python train.py --n_layer=10 --d_model=128 --n_head=4 --n_kv_head=1 --head_dim=32 --d_mlp=320 --vocab_size=8192 --activation="geglu" --norm="rmsnorm" --norm_place="pre" --norm_eps=1e-06 --positions="rope" --rope_base=448000.0 --rope_fraction=0.25 --qk_norm=true --attn_scale=0.263 --bias="none" --tie_embeddings=true --parallel_block=false --init="uniform" --init_std_qkv=0.0442 --init_std_o=0.0 --init_std_up=0.0442 --init_std_down=0.0 --optimizer="muon_variant" --lr=0.00995 --lr_mult_o=2.0 --beta1=0.93 --lr_head=0.00629 --warmup_steps=0 --schedule="wsd" --decay_fraction=0.688 --decay_shape="square" --final_lr_fraction=0.05 --batch_tokens=8192 --seq_len=256 --doc_mask=true --z_loss=1e-05 --train_tokens=97400000 --steps=11890 --dataset="wikipedia_en"
Each number is 128 + 24 x the weight over its row's rms, rounded and kept within 0 to 255. Layers, rows and columns count from 0. Numbers have three digits each. The size before them is the row's rms in percent of the matrix's.

# up: layer 3 MLP up, 320x128, rms 0.402, rows 265-299, columns 0-127
# down: layer 3 MLP down (transposed), 320x128, rms 0.233, rows 265-299, columns 0-127
# gate: layer 3 MLP gate, 320x128, rms 0.378, rows 266-300, columns 0-127
up265 091:136090121171111112102070117105122165131107074093110150130112117113164115141154126124161144141165099085109153149104134150128143143166123116138116113159155114128148086135134143104145126137086163122136117107115158103110118148092127144144125160125115144140146126140156139113122079074122133119154113102129167084124102159152113096138114106135143134132118122135062150104147119164111076172101
down265 104:137087142126123193125157167125112167120115082169142128116198137124105143105132122100107126130151136108137120137122144134140126102167168083116162120136137122182110140125112151104154104164143134090163153092088159100134144135130103158112124149062137127155137122070077122090126112138145155108136136080132151127116140116114157153118132103126130123136102152139124119141126137140095121130105
gate266 101:150099122136108134183187154091146138099122134145138141128154108108131165156142094120153135132157144128132130098135134104089101098103117124106139136094116124153118139096103145143122128123184136090168129118137122152193145138134140158135174097140093122110146117141115107134082126097074136130105097110085133109101125086105107164116134110101142120081180138124166097107131157122136117124126
up266 106:140136124146111164113182142147144136169113120106131153145112150131088116137130145124099121123125128116099113189130145110125095158144152098137158104127141124132124164133109112129123068149149119106119172143111104117146099162096060139119143152145152147125162123121111130154133131112095087110126092159071141155124124120069171184130162148141107128128167122113097120143134132086155108118127
down266 100:126162169083146092107102120136136159129175127100138115086120139107141091094094134091124137088153146118145115139158185144184142108141092076151084109131107096170127141154154146168125128146102160098134132141129153113164126102118088126165152139115117130119095097118117097121101134135132145108161115126120164120132134122118097124134145104156112149145099131078098129138118128147140104095156
gate267 081:147118098123140115155082166161119093150117115130118132130134133161171143103127144146124115125148126125099145136103151098134086107091137089179101088090126155134134106153132144132147167128168132145185151138121131167138134112180109143131102146101151129142121142131152116134135152136112080138162168118167056153115156166124135115115098106147111141149164112148151121184132151137112130131144
up267 079:155165099106181144120096154127129123155134118124137108110148176147158149150154113136131107141137138118102090202131134111144096127112122146133073095115165122111130150125134092164113132125093103157121130142106155136105120126129134126151137162114133143125168155162090102140123159087123119160142126090172101120149123126109120113110073086145114139170126136149140116121174079114077140123124
down267 078:119160128111097136122151159065126165089163136156113137114101104113152168115142083110157135147136120121184152133092105089157109130149105140115089169146084105146106141104157131146119095100103159133089149155139156106109128142121130086136173153101112118114126118110155117106166114119096096101110140124154139129140119147101114146105131151129152124109070160136125101110108116112146134088151
gate268 095:164115157153128119091141093119126152119129174149133128158083156131097136102112130140120114130114139068111101113158101134108128152189123174157120119141098131105142117126116119131188119170130140124137102119108091144150140122123091151165122104111136113164079094170122117095085158113113124095117118135128116090118150115108140124129156102117150120149150153087150118107169080091130145138102
up268 091:124115179104121125165127126108138122108121124165103106128088136145087170120084184109161137133149149067115119101142125144134134145165117164160168150175107093108158126097106165122185097154120142119123100111114099131172180101111124145125084101098155107138122140169148140116123114145124141106113121140135137143119119155133099143128142090130114136124129121100140134113157078103101134115145
down268 101:146101149132175139104134120167140165126096104130114150121126117136113123154145106092084129144118134084156173116087132152107138135135129165150156137099070164117121119125115134137125176122109073122113135126136131106133105100144093117091163162134107105102170153104120109137139127167159148111142124124114105137108118131119105188150163138150124136088104104083130118143152175152132172163114
gate269 096:071159148119160103156110142131127139151105101121066148119117118104160148125123132133116108133125169138118139142131147107151102170139150179094150150166127111099150118120165151124133085124149138179131140072128136119147116130161143139146118114138139144118149139141129166136104129124132166138184124165117122091124167124136127148091111080153130141134141115063070145105111146098137121100147
up269 089:090154145144114159074143127143111097146119133113116092089105149146152130086148109154107131157089135101120125139120129129122092131099106146118164145096135123110102126120120101101110126131175135105113176111094135097089092146121125168142093134095135104199146143125127145112135131121146125159146143100138154134110148113062136108183116141128153117164130147098112108111127134115075122084119
down269 082:107125105140134131169128143086155133172115158109144117105104085120152085110108127128105116107129146074133143157154153088109111154133168141158133118156103181150131158100135132146124113127118118087145099129105077095130142128139100148118104137089120133165120179141156129097144129114128122120129086155136121124123126096132139109052136091141137115122128137116155102121179086096174130124112
gate270 099:137148176094128155142149132132134146136133133140139165152140137144142126138126132118116099119100173110194134132153165106164132136129137120153110104105152125171135126126101178137126148109146163154120131190159121141132135137100149093107124112111146080114109137212165136118141147105113150123116087143168098123145150139099136106138133136142106141067132116120087151174133155125150132091108
up270 097:099148167132119145081149152140146089119131127131126149154152127137137112130089169111071103158118103104161134101146158123149116108077161107173126129146105091182117112144151130140101141140139126100125144121129128119116133075127122119118112073137137102145135110139113108118160195126122129112091120122142139092142131123107129146087128091160092170178103127146102149136096142149128151160098
down270 095:118141135086164117127112125140093160174136111170136066130128145150120123068160099160097126127118127159111161140117124127080099111115100154106124126162147148073145104145121119118133095091148101133180117125145129128155136153151125141122131130134112143106119177116146106121124174120112137099128135142096106150123119151073142130135109153106137105087134161087143112136119124113121112198103
gate271 095:145132083113114162128137132111128114127183097156162140114112141164134114130130118137105098117147075149120148086095133161133118125114142123155149123141138135105107108121113177148132131135142123095110119188088126156091182093129140164143135120173108137104152181107128128127165116113186104146165154121076116142110160101146112115098115132126118155127137118161173134147107087130154120115149
up271 092:103126112128109113116132126114137145132129117168079149082108175121128097117147141124121112104132131079116143126126132157120091104135179106126146126080100123132155131078090144135182174115172155147153116138136142122152134142128135113109152110110131085115127126106161098122184094150138173178125086124089095150117104125108114109151127134161144128168132133097180120124102129110092125146123
down271 088:092161101147104155156156162135117103110155121157105141126143092133199131129120130150158140105115113144101110091117100127116117110099165140077149152108123157138120141116103093104117163145148115139110125168112105122160115174105121140130120082120138174144125145157172124078105137173128147133107094168109107131128144108127084061134144115135133122153120118102108147140137119127116174113118
gate272 112:114130128176104118130109164161148146168132130124152136142118133137161116122124156107095122132154078135092088203142112147157156123108163154121131149122121121153127139140124104139176125127093100136105120158139123137140115172141160127103151084110133100109137164179141114119120121155122129135119133142125108099123091147155119081115092165154153173103102165118117113140121167173112106175123
up272 104:104132130111137164125104170115119145094150088174089128144132070103137118136112151097114123061122120139071067135121139123125131177121151125139142151127114095159149104131130092171145159122094093116107133096152153142164137132122114148112120147115110088100158110183127132103116161131129099064110132111116110143117125159161118128112147127122125091138128146101132119117146145157095135112126
down272 104:086136127118138127130123148149124126128116157095127102116130157136146142115123107164118100110097130105151143085087121106066115094164142132119103092128133120124152103103111114112075135153112142114130133120169110113108133143101133131168100145168137193106162142070071106108106151104087151121148137145139145098142114109166100150121144110120108141148108113133110137122115078079100110089136
gate273 099:163166111151136113132141100122130107131124126163113122117100141140148093093143173072179147131146103144111126134146168154118117167112098112086109138127089101149131130105100151145118150133157122118121147133153089131137104133143115175088127146097128124114167061120083145147148139136108121106121120168085140124130162127093125087143160161158119097085109120106134136146167102132109091142139
up273 105:085095115123125161104085093136125119142184127143111123132097133090107170157111132180075135143153097153097077130180147127112157101148132139140125112131152143122113151156125123110142109145111141143137097110143160131143130126126083129149142108117153159116165104138139128155098140103129135115131165125161176086138069106106097169102159123123110134166138116101123105115146113145155109143159
down273 096:130125124104092123131150100109138141093124096125160156125173152128139142134131136131062136112118143102167134164110071132155122172097145111079146130129101127138133120128094083147107160127136109096102160114079107107096113155127136163111159090131127127126110135110144131136110155117196117147135130149120130146120139118116129094184110147133123139131130173122108145134114190097075102133116
gate274 110:124170169102115138134166101143196146156094106138121149119115120131093149145123153171131142131121134080118134111077119138123134158164096109144148115160112124125128105143130155150148083125109117125143099167098121122121125128113106105161098165144142116119088180109100071147139142121168126142107102149114152141124134085111150114154159095120134149163139187128161145119110095110131122150125
up274 104:140100153135113116170110139088124133132110141084149149113150164097121103139121122109128117142141097142122120158145104108126150107112189087133113096124115124131149142106125151125169123125167063173112145120149123110128135114131119127164150137188125146137141141162123061102136144106157183109109153131117081101133134154137134138089106105154136126114157117151090120140114188118094118140159
down274 104:110095111119170126103161147156090103123151109101123109155112111082142099106144180156149154122122145114136080127120093138113079113147138152108105131118162114113108134136146102123078128133133156110132121160145083167086114139127150125074103169095140109146113085135109148095105136108160098121109151117144149128088145114141139136139136154119133159106103140176125150117090095162152111160130
gate275 100:171119117126152168129144080163130076141135163144074174152084107141154116127134148184107079147146116127160142107176121117126085090153149130139137146150111160113110129126169140126118149160149123146111155122170172120118147152162103163156103119094139123142096136115134108105129153115114146137139159140180109112132158126151124114130153107160139142137126126133155101099127157126123170106130
up275 135:121113132162095141117119113135160125139134153151130165162113128077143141100142135132149119105110116158106108108152137130094128108125150099119156169114097156124113101100124135089135143166102141122109179118168133151136109163161054143139108127126164148124111141130109110093124180115166122134137119173115100125183152110115169106114124122145165125135136154123168185152120133121162092125157
down275 120:130151161094167094121100143118143162128117102100140122137126141165140103152099087151119158165136163115075114138099120142146136148105083129103111101114164140107100131115135122157118116104145110115157077086089108126104143112081183117124157125074096140156126107112125158121122106123144132161116142047135114148123121136158116113129124120101086096103166128146115116134135112128108129107132
gate276 082:142105141175130098115170171103127110143117102139149151135143150126144109124160112163121192091135152093144176134138168140066109131119110086134071155111128142146103131159139133122177144117135129138151165077141106098106115098162131148107132101170116099143101146159092132131132135141110176162158133100130141136138098115136126110129144111153113135148143123113172164106119128127135110118111
up276 084:092115152064157137092102080151096149156155130121147127108143137119144139108142131159143085137119132127113150130158108118140189151122117158143152132152133128124116139112154172145131106168130147097127087151085170168114095141117110099135114160135145157115135117105121129089125152102151078102100118183131150138101168099169135140153122109105128148151113101107136085125143124115155142148149
down276 089:112162117092127079142136113143130170106106118128087186107167138121138114114094124120134130124126179125089130153087154149152122127103155129113137157087133110142137095112128136142144105147111133126147112107138142156165123102117117144133082126111136142159155153148148113124143139077126129151169091142155096141185119119110117109137065106095130134140151111176111094092107116107080133118090
gate277 104:182112154137123089129129155106121114188141096127129117105136095121113164119141126092091118152088118103171114146108147118144148112136139120139070169125096156144147136070178145140083118145128100103138111112108143126132097165125107119135122119141123154130128157088140163165119108112124125104177146132110114082123119163122140139124117132112137133180150089132099137119155095156145122082109
up277 108:121171159152143109160117158144140150143132133137101105159139141112097132131137095116120147149098116122126123078134161141135095081131126121118126148169111134174125115124195112124115123165127117116148143126104125113110137138074168155184124119101127127136087107107092155104142185122097146152141126155085141134077144123102138103109172110131110094139123134104120101119131105186130136144088
down277 107:134104138144122118116086173150107137181135160115098127150116135112108097132174145118091119155151149105139088158174134131142132103155105149126102115144128144147136084130135140129154155176109154094134118148126145077110120147084151126153147110101120109170082131114113107108135157106096119155123135143124148114123127129107138117109099150127155076144057113090128127071147109118119109110094
gate278 073:127118145113152166110161161146134145097154132172151117119134128151119116123121158133179104085150131138086117117133130134155094159148108152133158130122142184133145142110084122134143079143159154130129105150116183116125151127134126118164125137142114092172120180152179149165116129115100106136157115117143067155104123125124157139126130153164133107104132141126172135126138145181108152093157
up278 072:151128118151110095145122131130147094117144132114106092120111105123114124162164120134100130140113113108168170119151112110088175149159105104161130158101125113121137101138145136117141140098108112083110119123145076102104123135105111144113094126119151132113164108088023118102122119147141146110133136124139175096154166109146092152104134150098161140154095119168146142135119129099137114133161
down278 083:114145116127158110103148123128093100136131128181135138162115141171148124121129162097127130117146138119141144141126116133101131130150110117151149125108148118107175122182120145136173082078124139117129122098102157115152133131116098108126139151164158094105128147085099147170117132138102138144151116092135128100119188105093181089114114120086166101135138152148166123102151160164135098082139
gate279 094:105148118131109124115137127121111105168115183117097109112131129113116105126137157165164103131107112175136089121162164091156132133172171103159153102159115088061147159160154139148135128164131110117120129091133097126129124114136112131135094104171148153155126132146138085131125080134103134132115121120162130123129085094139124144080118127090143130133131156157082145127141083140093118134153
up279 089:169112114114129132096153157102139141133121135136174078110186114132071113137117159127157132109086091159139156104126118141138159123094101118148167105168145105144092113115136126122103116120119131123150116115104056156111159114144149118139120159110128152152154121134085097106086161115129171101127120122117131108152169172139131143106139130147117167142111151146141121138131176101157112117158
down279 088:138162130103139135142126105104116126141112141117133083133105086164135137174136169151132125108131102117142083108144118141081162126123122135130150146142161102120091142134096091126164171147144155107110079116132112176069106128153169117127130143149123132138161131114154103124073170116193160133138122128078126119135157159090131110123142132155136121129118108165152097154151126108136149131167
gate280 097:154192109125143148123107123142108115128187152139110158131139137100132166112131122147078130163120147078071117112154100103135150147134183096159131154140127093111160137131136130124112115151129125108143139144147112102110095099149101148138097128139126120148123135172154149138145117116144099139173150130121148125122158165090168066110102110124099134160164137139134150108102130101089106091138
up280 104:137161111110135102155133116140133136104131139160134182133178171131138095158133139131136069133124133101141144160135155098097133081115093117123125127153123152119122113134152113151129126117122112122118143145097114090105149134097171125111099120143132151114074118079092128126122135065071104132140154158137134173151098078079117139143136178136140138114128141141162130171121134110139156137156
down280 090:156117156127099160166110115146088096100171103098128130124129127146151113145113150130124114109104146115112127113111156146147097142134080138163129096140063140101143107150110129099124172178097137121148125130118098149123121141127109091171170121174136144145171132152131124105132170163076113145147135134095134102130126119131153192133134107109154157116121106136108108097118174125117154092147
gate281 106:108176154110075135103117151151143116120081160088130137164123123108092167122124152135111113157128128139151142151173142137115117083112182132111141139141151097118142134078131130076138144128163151146097084091109121132140076143099137139157131113135125123108145105130121149152097160123076116111131148145115152140183138127130163130134143104100104146155135108100096140107137155097157154149157
up281 100:108121142171084128106142157071153139111130139148132129104142133144128162098117142125125102130106132124126142118137099135103130100084157118139177120171147130098142075179138119166139162128136138100136147138155130119127197114144116109122147109168114130158152151147094151154160132162178138114151105124105117152084140135124135129144119193099173097098148127131120173160122127134136140136107
down281 102:143125134146143127145102105109132090136145144123127145115105135119133161109120151135106152144150127153090159129109117150111123168089161111116103145149142168090141120155159110150132090149110094111081105166135125127143163110127115138113123105114118136132162141189119136170090129130185133109106132120137085160148080104123115112072080113125092115136140109165127096134130093140138195162127
gate282 108:136128086160144102109144150152155094115128162142180118145170122127130115120135109126127112158095096084171137093113119122145126144106098144130130123116112117124137118107109106127133131149117170136097147149151055147146151085140140126132118118158102141125152142125093105072102124095117178176126137149104110129112112135120120138085169100077079111185149135152111127114154152106137139127123
up282 118:117148130197131154148139127090095127122109132119132098126142171147108132152161080113111142101111101166141101126087137151114121105140144133138113115112129114128143101153162144120168083094101105121120156074155155119123163131168148174078106127093146132135155159133148130131111099158087109111141115106147123111154109095087151134097100114154157136138135119136098097180144107121121120098139
down282 107:182112156140122133150150166124108103097143137114109164166136105141061105130113152115107110120083157126129098138123143125108128118168100138126137114151133087146144090168150108117130103096141108168102174134116135094134123112140164133124127138172146126162144141131162150128122132131123125172079073134174117093179117141101131096118110115182152099122144112128112130132162135125134102098140
gate283 102:163125130125104130114122150123186146108160131153096171105127122141113162138072149159144158155124135088124130093122141110143124156132194133137126096139123135098135151156081151132136134148180133132146117098161066126123127083098126101135093148155109120085108153153117110126109146116121114182095093136163152142144130116112166133102153140119107148162119115120135118097135123081115106147135
up283 106:106133079127149118140144073126113147133105145118158076171147144186102122100112106132155139132104158129161125132117123117166154120144114091124121123160085084130117117140104113142122152093076141142145128129133146123144156120079154140119165134073169172109167088133176111134132147140074113149146122101133150140130177133100121121136117121107159121101136150160103152129134144135113118145114
down283 101:113132095114104145111141095118124086154086154105114146092142148129147104166112188147086151140104122123137120115092092112120143143086148151129147157151117091161165162187117144148101130142142133164097173131141095177139133161143138110140099127068157159132110114137146141138083126089112128136139146069146142097147124152105134127135134127125135130122112133169106118104129123119131142170137
gate284 103:096094123143089156089176109112149116132178109160120085159113131131116100112122117142143100147105124110159165119140154118104120132134128123139143114161157133172166144091126152103158133110094135115091134146111127151122126139130178106103121118150129156144133110104168111127138125110085140150119150151134091156141117160085129140137137062155096130156155123138140096130097103176170148091098
up284 096:121159102076154121170118111137162109168104155109150117142142149152133104134149162109098141110100117160159124150125076125183121083139153130132116119131118163105121120114133082123131089154135106099108153152142156119163131123147145124130137138092103103082141117156094125144118138138094111110158181107098108123112167114175116144136124141161105112118096118108101153139155186155147102128146
down284 105:138160087167108137143102114153161148142117148113124138109123102157111125147058128144146156156156119146136156072142077091109164106099146149114107132129122123139109119158074149154078116081137120147128163125112094108153120123122113115149091177154132146109129111157137153147124155121103167101125122091091120124121134119155136097119140155154118131102149095114094105138103118163156155146118
gate285 098:153139141148180106107166108082148092157150138166160140144113132181125109119100169122129143131120132121156148106104126096142126106120120121157123120134085122173089171159132163090118104113141161137142112114121148098130157112090122085125164123101134098156104135164188143163113098140087136131137150146105086089116114170140139119124102096150125123137113147168158114113144116152128129125133
up285 097:144148094117091129161165114128109154138122089111153072133139133070115100123132112151116123186147116172143104146162141145141116127101170106133109128125142118125133106154105113134119114175137098101117163110156135149121093120156123151101124114113093141150138064125106106081089155133076116132125145126094173121091157127077106128128137159159107121111146143105123117098142138113128097118106
down285 102:126154087143135155122151165142101112137128141164121090145110117102133141146161193118130121127105104117140135122113159156142108125153120115156122102100142169116131101123096115140121077163160144126130154124141136120130146101130161104111089114144108156170132149072126145109123120172139137174097161092134121154098134141150104070065168138112114120119112201148142124118108131142121135121126
gate286 091:124138124092113133148129130166127144136149130116141125180140143146166182120111105090157158105112159136092130135118165162106157177130143126133115122163139137132127143137109130146124102090100119106085091133129117125158143094126121185142103104145169140150125108103099132103117117113142128137135136107189122127180149148141179146119118108101099072085151142110088124151115122124182118109144
up286 094:165185103137197115126137102089137137145132110151106130098123104129108136141160154150131110137116117125124151141133108157115087127162130160109135107147109133121123106118083117103135077115130117111138190093116153099096098107157164101113113143107069125167168109135150126116155094133096104127121153130115077118124136111101124154134115148148112113187127133149152113103145128109092108163123
down286 095:134149143120068137163126079121167090124123125129142164116131150123107145181102090143155130123131121140151084155158113150111107119130157141106120153157136145130132119100086131111157120103102162118067139056130102137143155105141141131137114123103117134137140104151139149115131095120107166166138128144108136166135077099112145101099111099127103101188136125113160136086138115117140114126094
gate287 110:119150167105125110065094117157189102155129136108061111143121108113163131087103135113114176143104161135147145145121097105135089139101149141120145136074137129145109127101122119105100122120146163144099124118111115124155155129120111082110101128103107143098181133152150118150111140114120137160139124153136116136111107142144131127092136115090144167130132156132077109095133160120162127168101
up287 099:144131147140116129169171128144112136121132095133130195080119108137151127100120129098140148152126102101126122103096138089156104171123125133123119071143058139117129154069149105144105134116147107142112185168113126099097135134143157159145095140112140142137158130132097132166144147133100122137114147122117110073148129120139157145157120129162101134088115086129166149085137123126137131129146
down287 100:149170161129105154084101173133123123106102133142189170123114142091103125141134136134084122127125128123101149098146130128152155140150108149146120159107105114152166103177162120157109164132111147113093115128086148124114127165143114173142121137136110159168116087151177146104087106144149163130108092146144160090158128122106129178129121134128133126126151146095151117164098132147145152124113
gate288 095:122134137111073135155155095157127108118125117138175156141109129071139142144096127138114130116116101120136140175124170108096093176126100148172096161143119116115063118081129129135115133092161137122141125147123108112114167122112116124140122136166062137110140139085158109148136174109122111164135109109108148137109117107112143101105124119133116135129139176105113184154136120123135140083113
up288 095:102139149105108127112142134125099107134127113134125148106134087131133141101116142080157120114095109145103103147124125124143135158138087106082099150111138170172126180134165126105127108130079129156129149138094109139142103134146146131133161087170084118151143111153168105117131084127118130062128078133163123123164106142170159088129104118111140101125085109145130142169135099136136114098143
down288 095:103126116114163124101098123106108179126141122121125105147114150111143162125108137109105169119084107118071144101130103124146133147140124140109140123095130143125102120121087144137131114144149131132138160117097189151138152098124119087107158131144092092137198093084106104080105093108121139100150181099104133148113128118089112143121085108138115139084104119139101132105149119147140084128137
gate289 084:122136169154106139100138106131107117138078133133095145137153143123129112145121134139134147149134103140126123143076107153099142114121093115133116147160077141123132146133175151124197148133091143152130125142172155131097130121129114105137137141135100123132171142120112098115160157124106113162106158102076139099153089096129119109155136128124171140131086159181181134160146102154145156094091
up289 092:110133112181129149146095127115101147090119157151128171121094139146145121092122128158119134156117107133098122128137090132078121171126120121148104106085116118110141103130143110148091111108070115126132130119191144127117170156138144070137131113122090110170118165106115165091129141167110161119079141136129122089154144124100151074154117105127124139093085144137124105140125137142135146136116
down289 083:140129137148121165123095120133132142094174139130105094116149178133117093132119136189052123134083125133154118174100112126103132137162146124149169102186148131129115149135095165125138150138145151152129127137111132132140135117136134111113118120126118124125086097121094155141101131112134136111148123117126139140177138164098127094090123106136112081165130148176101107149094093180124131120092
gate290 097:094056109094163140134106143104086102108152138171147110123103131139118118121108176127147109112110143149147138136120144094161128155106098125111112138145162136170132116134146140096129114145095097122138111111078168147125125150122136137123130097087127129164114134150153120107098094165153120107134111142131138099076185128121140140100115103112113121138137123074155162119123119196136132092155
up290 098:134080151095163135157111137142111165155141135131126116099106163107110105094131134149150101112146172128160102132105128151154100141100099141116129116154142151145162135156126130131159163115113114127144125142107166165071105138085172122160118124134140143156120114148153147135124060128112120132118145106106127134100147121136177128121053134105092096159134134136151155112072132134157152111152
down290 091:153091123129136128083124113119119083121098156156138109143172137110136146130128132142119165104110096137105169099148124084126137096117149111156116123116080133132129151178124120115142095108148135117113170150164119149141100088128123133107114138129149129124137151082153126123124113142229148097114118080116073113113135190118143117132178092119150143139105102124113121148132114120117145124135
gate291 074:159109101120131084142130101099090161129120155079122113100156106129140145165087117104134085129122102154158109152169108100108162156131110158142107172135131113114139120125150128117145148132176140129143130122117106124150177095150142090114151097118117111084121127158148103134118139088149114101118121141150180132105134087126101123133136155087135129128102159106152084151137097153097081087117
up291 085:121127110130147153111094126176126107094111134136135125159118123100126110115155099116144113147145086090101108153099118185114154097101146092100130117167129129124134098111160131085083114134104093128129151120073166149129113136102151149125143132148127094203102136080144114132098127132131175129150099099150114124141104150081146113136185100158161130120145130121136108113105116129131126120091
down291 076:132171144119110138172152113127148160109141143139145104111158097137111147112123138141142119151116167160133151095132153096124140163166138142143111147102110119115120136089097132137130175133103133084172142095097072110165117147091126125163107131136108136110098119187081136160150167141064156115104102133125150096146161133166140112090109130117174104119122121145138151130095118125106123127137
gate292 113:181074107123127160131119152117150148132116118129128117154117110183135140153085138119112156161144089157121101110115122135160086136140161118140133142122118108118118149116119159087127119100122163101097132120183154138170122148162141116128110124078174108149102116165137146138146118140080129136117179157179113129127153184133135115131107098142071107120137135120129112100091104155128130142120
up292 105:115143150151135091068133091131167147149148116174139172138117169119143101156142156104118129148134124183103132081086131149120103148108062130147121132109140134161162146084155142130123131133165141143094157120129144142089129123140147127135112112135092152125138125141112112119102103116126117117101080118110128135086083160121113146145109146119116129118063090152155172132125136125154093131117
down292 101:152094098104104159148120149153142154136144138113137109137081123120162176138129143115114145077147115141133126157151173120118124167165130159137129150116120128112099130145096132111135152097140156131161145106156136135123121120107154119134117115092171116137136106156135180122152102067111105152151144181126148096100178167123097093125163141112150141136116146090077133182135111102135126140104
gate293 144:123113110123092131166137132130140156118134145168145122083103084118119123160139125116170163143157135176136109142165091130096186181142124145117108167129114138137135119140116112118153113136125122082159134114146130128170134140095123137117122091135133127117110142111124120138064120102128144072156127125158144138146163127145109107128140162102172117133058149111137080095147177161140129131137
up293 114:159163133125160129120147111156147126106107137111118160169147144139138139161142141103111115116139138071103123141119177161140081128104155103114127118104106125105100120111125109134168184148089148123106119116136115110165122112175128130136166137105081130141155127147148078126149120101107080158163136125165108117091129117134169078128124139174125102143169123160090128138109100135088136118106
down293 126:105159146139145143130124079154128139175126100150143116171164136119125141115120109152182111131099130221134137150085146141110117083117176141132103137107094139160147152151125150107121128090110117154152094137145141141136105102122099112106123159109163121159115154146112140145105080132074156110135160133129102179121139130160114131107114157095124154104096127139118122132109128117122127158146
gate294 104:140095163119118115137156108121169146135116147162140138144136157128155060155151120107117146141147091089107159123123117098120141148115112113145148152121093145148182113140163153132116127120116105076092147138109166105138121123069131155118154104112121121126165113099107130162165138150112175116105133117116102121147083111159162122100140119104172142099080127141155136118115162133105163119089
up294 103:107118143143127139164142100112163099170152149167100137151107182098125137145085131104145120138106156129171132097131135103114101078170118144132202122114133135148151146118120182124102142119113130078136141070136129110140118120121125099144171102133152109129150133094096106084091145137130153089154109126122136154082126098127142133136112148106159131131161125120132087126139148119110114140163
down294 102:132118146084122112084162095157144136100109134170098128119137163104107122139104134093129081170146163111107122177142124146126124113103188138106092107107141143176149158122127161135087150100090114129146108134154133134184113155169110108104155177133129155129142142146153123118124151144146148123126124101145109153168136087110157138153113127154120120074148108112112145161128099116139155144114
gate295 096:130147122123106101155130135125117095140139132118103159107102107134129124091114188126082133104164145111132129149138150090135119134157170091122131151175087095124169146121127164116175172131101145148088092165085122153140153158134132129126138131135139114123109115132161138152162134109116172145102128082090149120141111109154141173112144120076103078109154132113097121122112103163131116121155
up295 107:126132115108149115197129096110153160149130109105112119186102131062127166178142093134164154134162113149126093146159138102111150122097116119130159104143130139121114139101166133134115142117105128133128139174117132137135096138129145133146101144125147116125152136113158121129132134132135109137105148057127108130152068133108168140100141159134102131092110116107117134107111174185161118167112
down295 119:159140148102122097130123135139120105118114109126074127149103138157161126143126149126140160119140113099159097118123075111134151123158102099140154104171175083125113151109174149085130086137115115163142104120104155140088143137086083174100125129132142082123136152113170110107141163123127136119148154118114103131134103106111125141150156134089121055117122128129131148119103104124083155139153
gate296 125:160125100137144107069121131106120134141156145093116125144152090160131122146111168165126106152120125074112114118125119119153119108132140161137139138101141105088129122137108173090115151122128142099134120101118095109138156152119154102118133143153073146138155138192137138144151157100088137188124089110133122123096098120091124148074117128121097143157150156144063128124128149146155122136103
up296 123:163120143113133161105155121136138148150157144136160137140141165188146159136122152102159113103106134123145124115152106116128129117134143169078104132106119142137126149102140126085120126124128092133146148112138101106133164139130167101139108128088132155088152130126142176186073146128089152107163081110143074123120128142158136129125130148173181133111183132115137154165116140111129159122141
down296 113:125120090162112158148094158129119130113124144129146163138149152113152177100114176099173123123116120095132161108075169128163135149126107076124114089110126116119172082149161158127155109147120118127126146146137096138117121112120113102157112126156116088119108148134139091124126102130156132120180096126112122126152102130169144123132096134132142116140072106082120185141087119102117126156138
gate297 091:107141144118111156106139146109111142174116091140136179157110131136146143160118149153135137112120142117126153154111149120129087121147131150110175120146140151156104158141100153130152073099147148084122124136171125141150163113121138158123119115116089171103093114120132116130134096123079144122152140138113084129137107126152137128154115144128120132105145161202104159176129106199094118095119
up297 097:141170124117137139121094146118101168109101118147094098106150135130140159117114111138143096089128114126145159079131158075084148107151138089145124126139122094131179140141137165085142143131131130122135128111093145111109122143133112114138118135116146090088193148081149138118093126095104159105120111150135161135084081122124126168080107147124159152137118142150119131126099133139152145170168
down297 090:100170126169140097112159105111144118157106102154122136105152114144154142138087137114109135136096161121139115100148168112092143159124099153122133163104116110166126125151108104094160101109156118150122165162117140140126097097121138131132112162142192078154152100140135081161078136134109129159121107114106104156118142100089131134131114162094143146147103151126147082148118105154139090110140
gate298 071:162101147131174113114092119153129091129095132197126122155082129119114159121124116105128113151140102118121120146125148120131151125116163125119146140177178115161149092117123120118135168099109124148142128126122139121145117098138157132130088118112109142114144135044180089086150116108087075113132132109113114096158152127111148077145140157166128153107116145130162125113124137123125120093121
up298 084:137118152109166128139151068131168103105123102168123112113102089128137116114159109151132151138085113112129154152138100160140195146137132149098137179086145138126116087136123077117084154149133174147115122121093146107120123129165152142143137097102124126154149122124116092149157064124143151140142159083144115119106105143110105110099131117127115144121104098145159115124101113110163139137100
down298 082:163167182135130122143108122118135112123136152112135102166110127158137117148117110124161105113137148117171124138118115124126132156161127102130116145106137090137104143099108086117143085151202136092110079140121128103130146174119181154146142106108125168137155116135127116165105092153140136149127137147157111092178120154156131126119122083122117117134094141175151111123111082073153146129141
gate299 085:130148150083135105132125108096159103128162163130129128197106111138126103133090099174120133125111149150163099098123158089126133114114171141153127140121177138125154122132144151091138088099126121123097119108146180118136134125116111107136192124090104134132145138091145184095181165145090111162134137099160137144140148111129162116124155169118126135120122169112141119106115137136136132114118
up299 086:163136118149097138133168104134112104078167142146092157110114103126130147148137115147105117090149118113107137141119087173130124136152154135116146129101122148133109164138148157137125119131104126129157093156185113134113151108114159112134149162132070156161099083139088122148130121133085130127092093096170126142166105138120174087136127105106140128144107133134180106108106141093161136162110
down299 090:150139110127097143169128118110123126084133139138090141087149133152114126139068123085101119121135135157101107114117123152107135127117131122149129160126162103127134150164091107130085101117096133092159097181171089127124107152099129111110139149146118134125153107126105158146102134165115151084129129143115141104071101164110141110112124099082128147146096134097184114151117113097118133134074
gate300 107:140151109127113141131159158136121105102144125149157129133130109161146129134145162119128159058095098075120139084110181154130098071116134148119162135146132141124172138155171119159123119122145140111128135148101156097126132113125182158132132076116156146106155155087094130136079111105121135104153160112147102149110130115133099129085130135120138113140138150173151155145138134091147140167129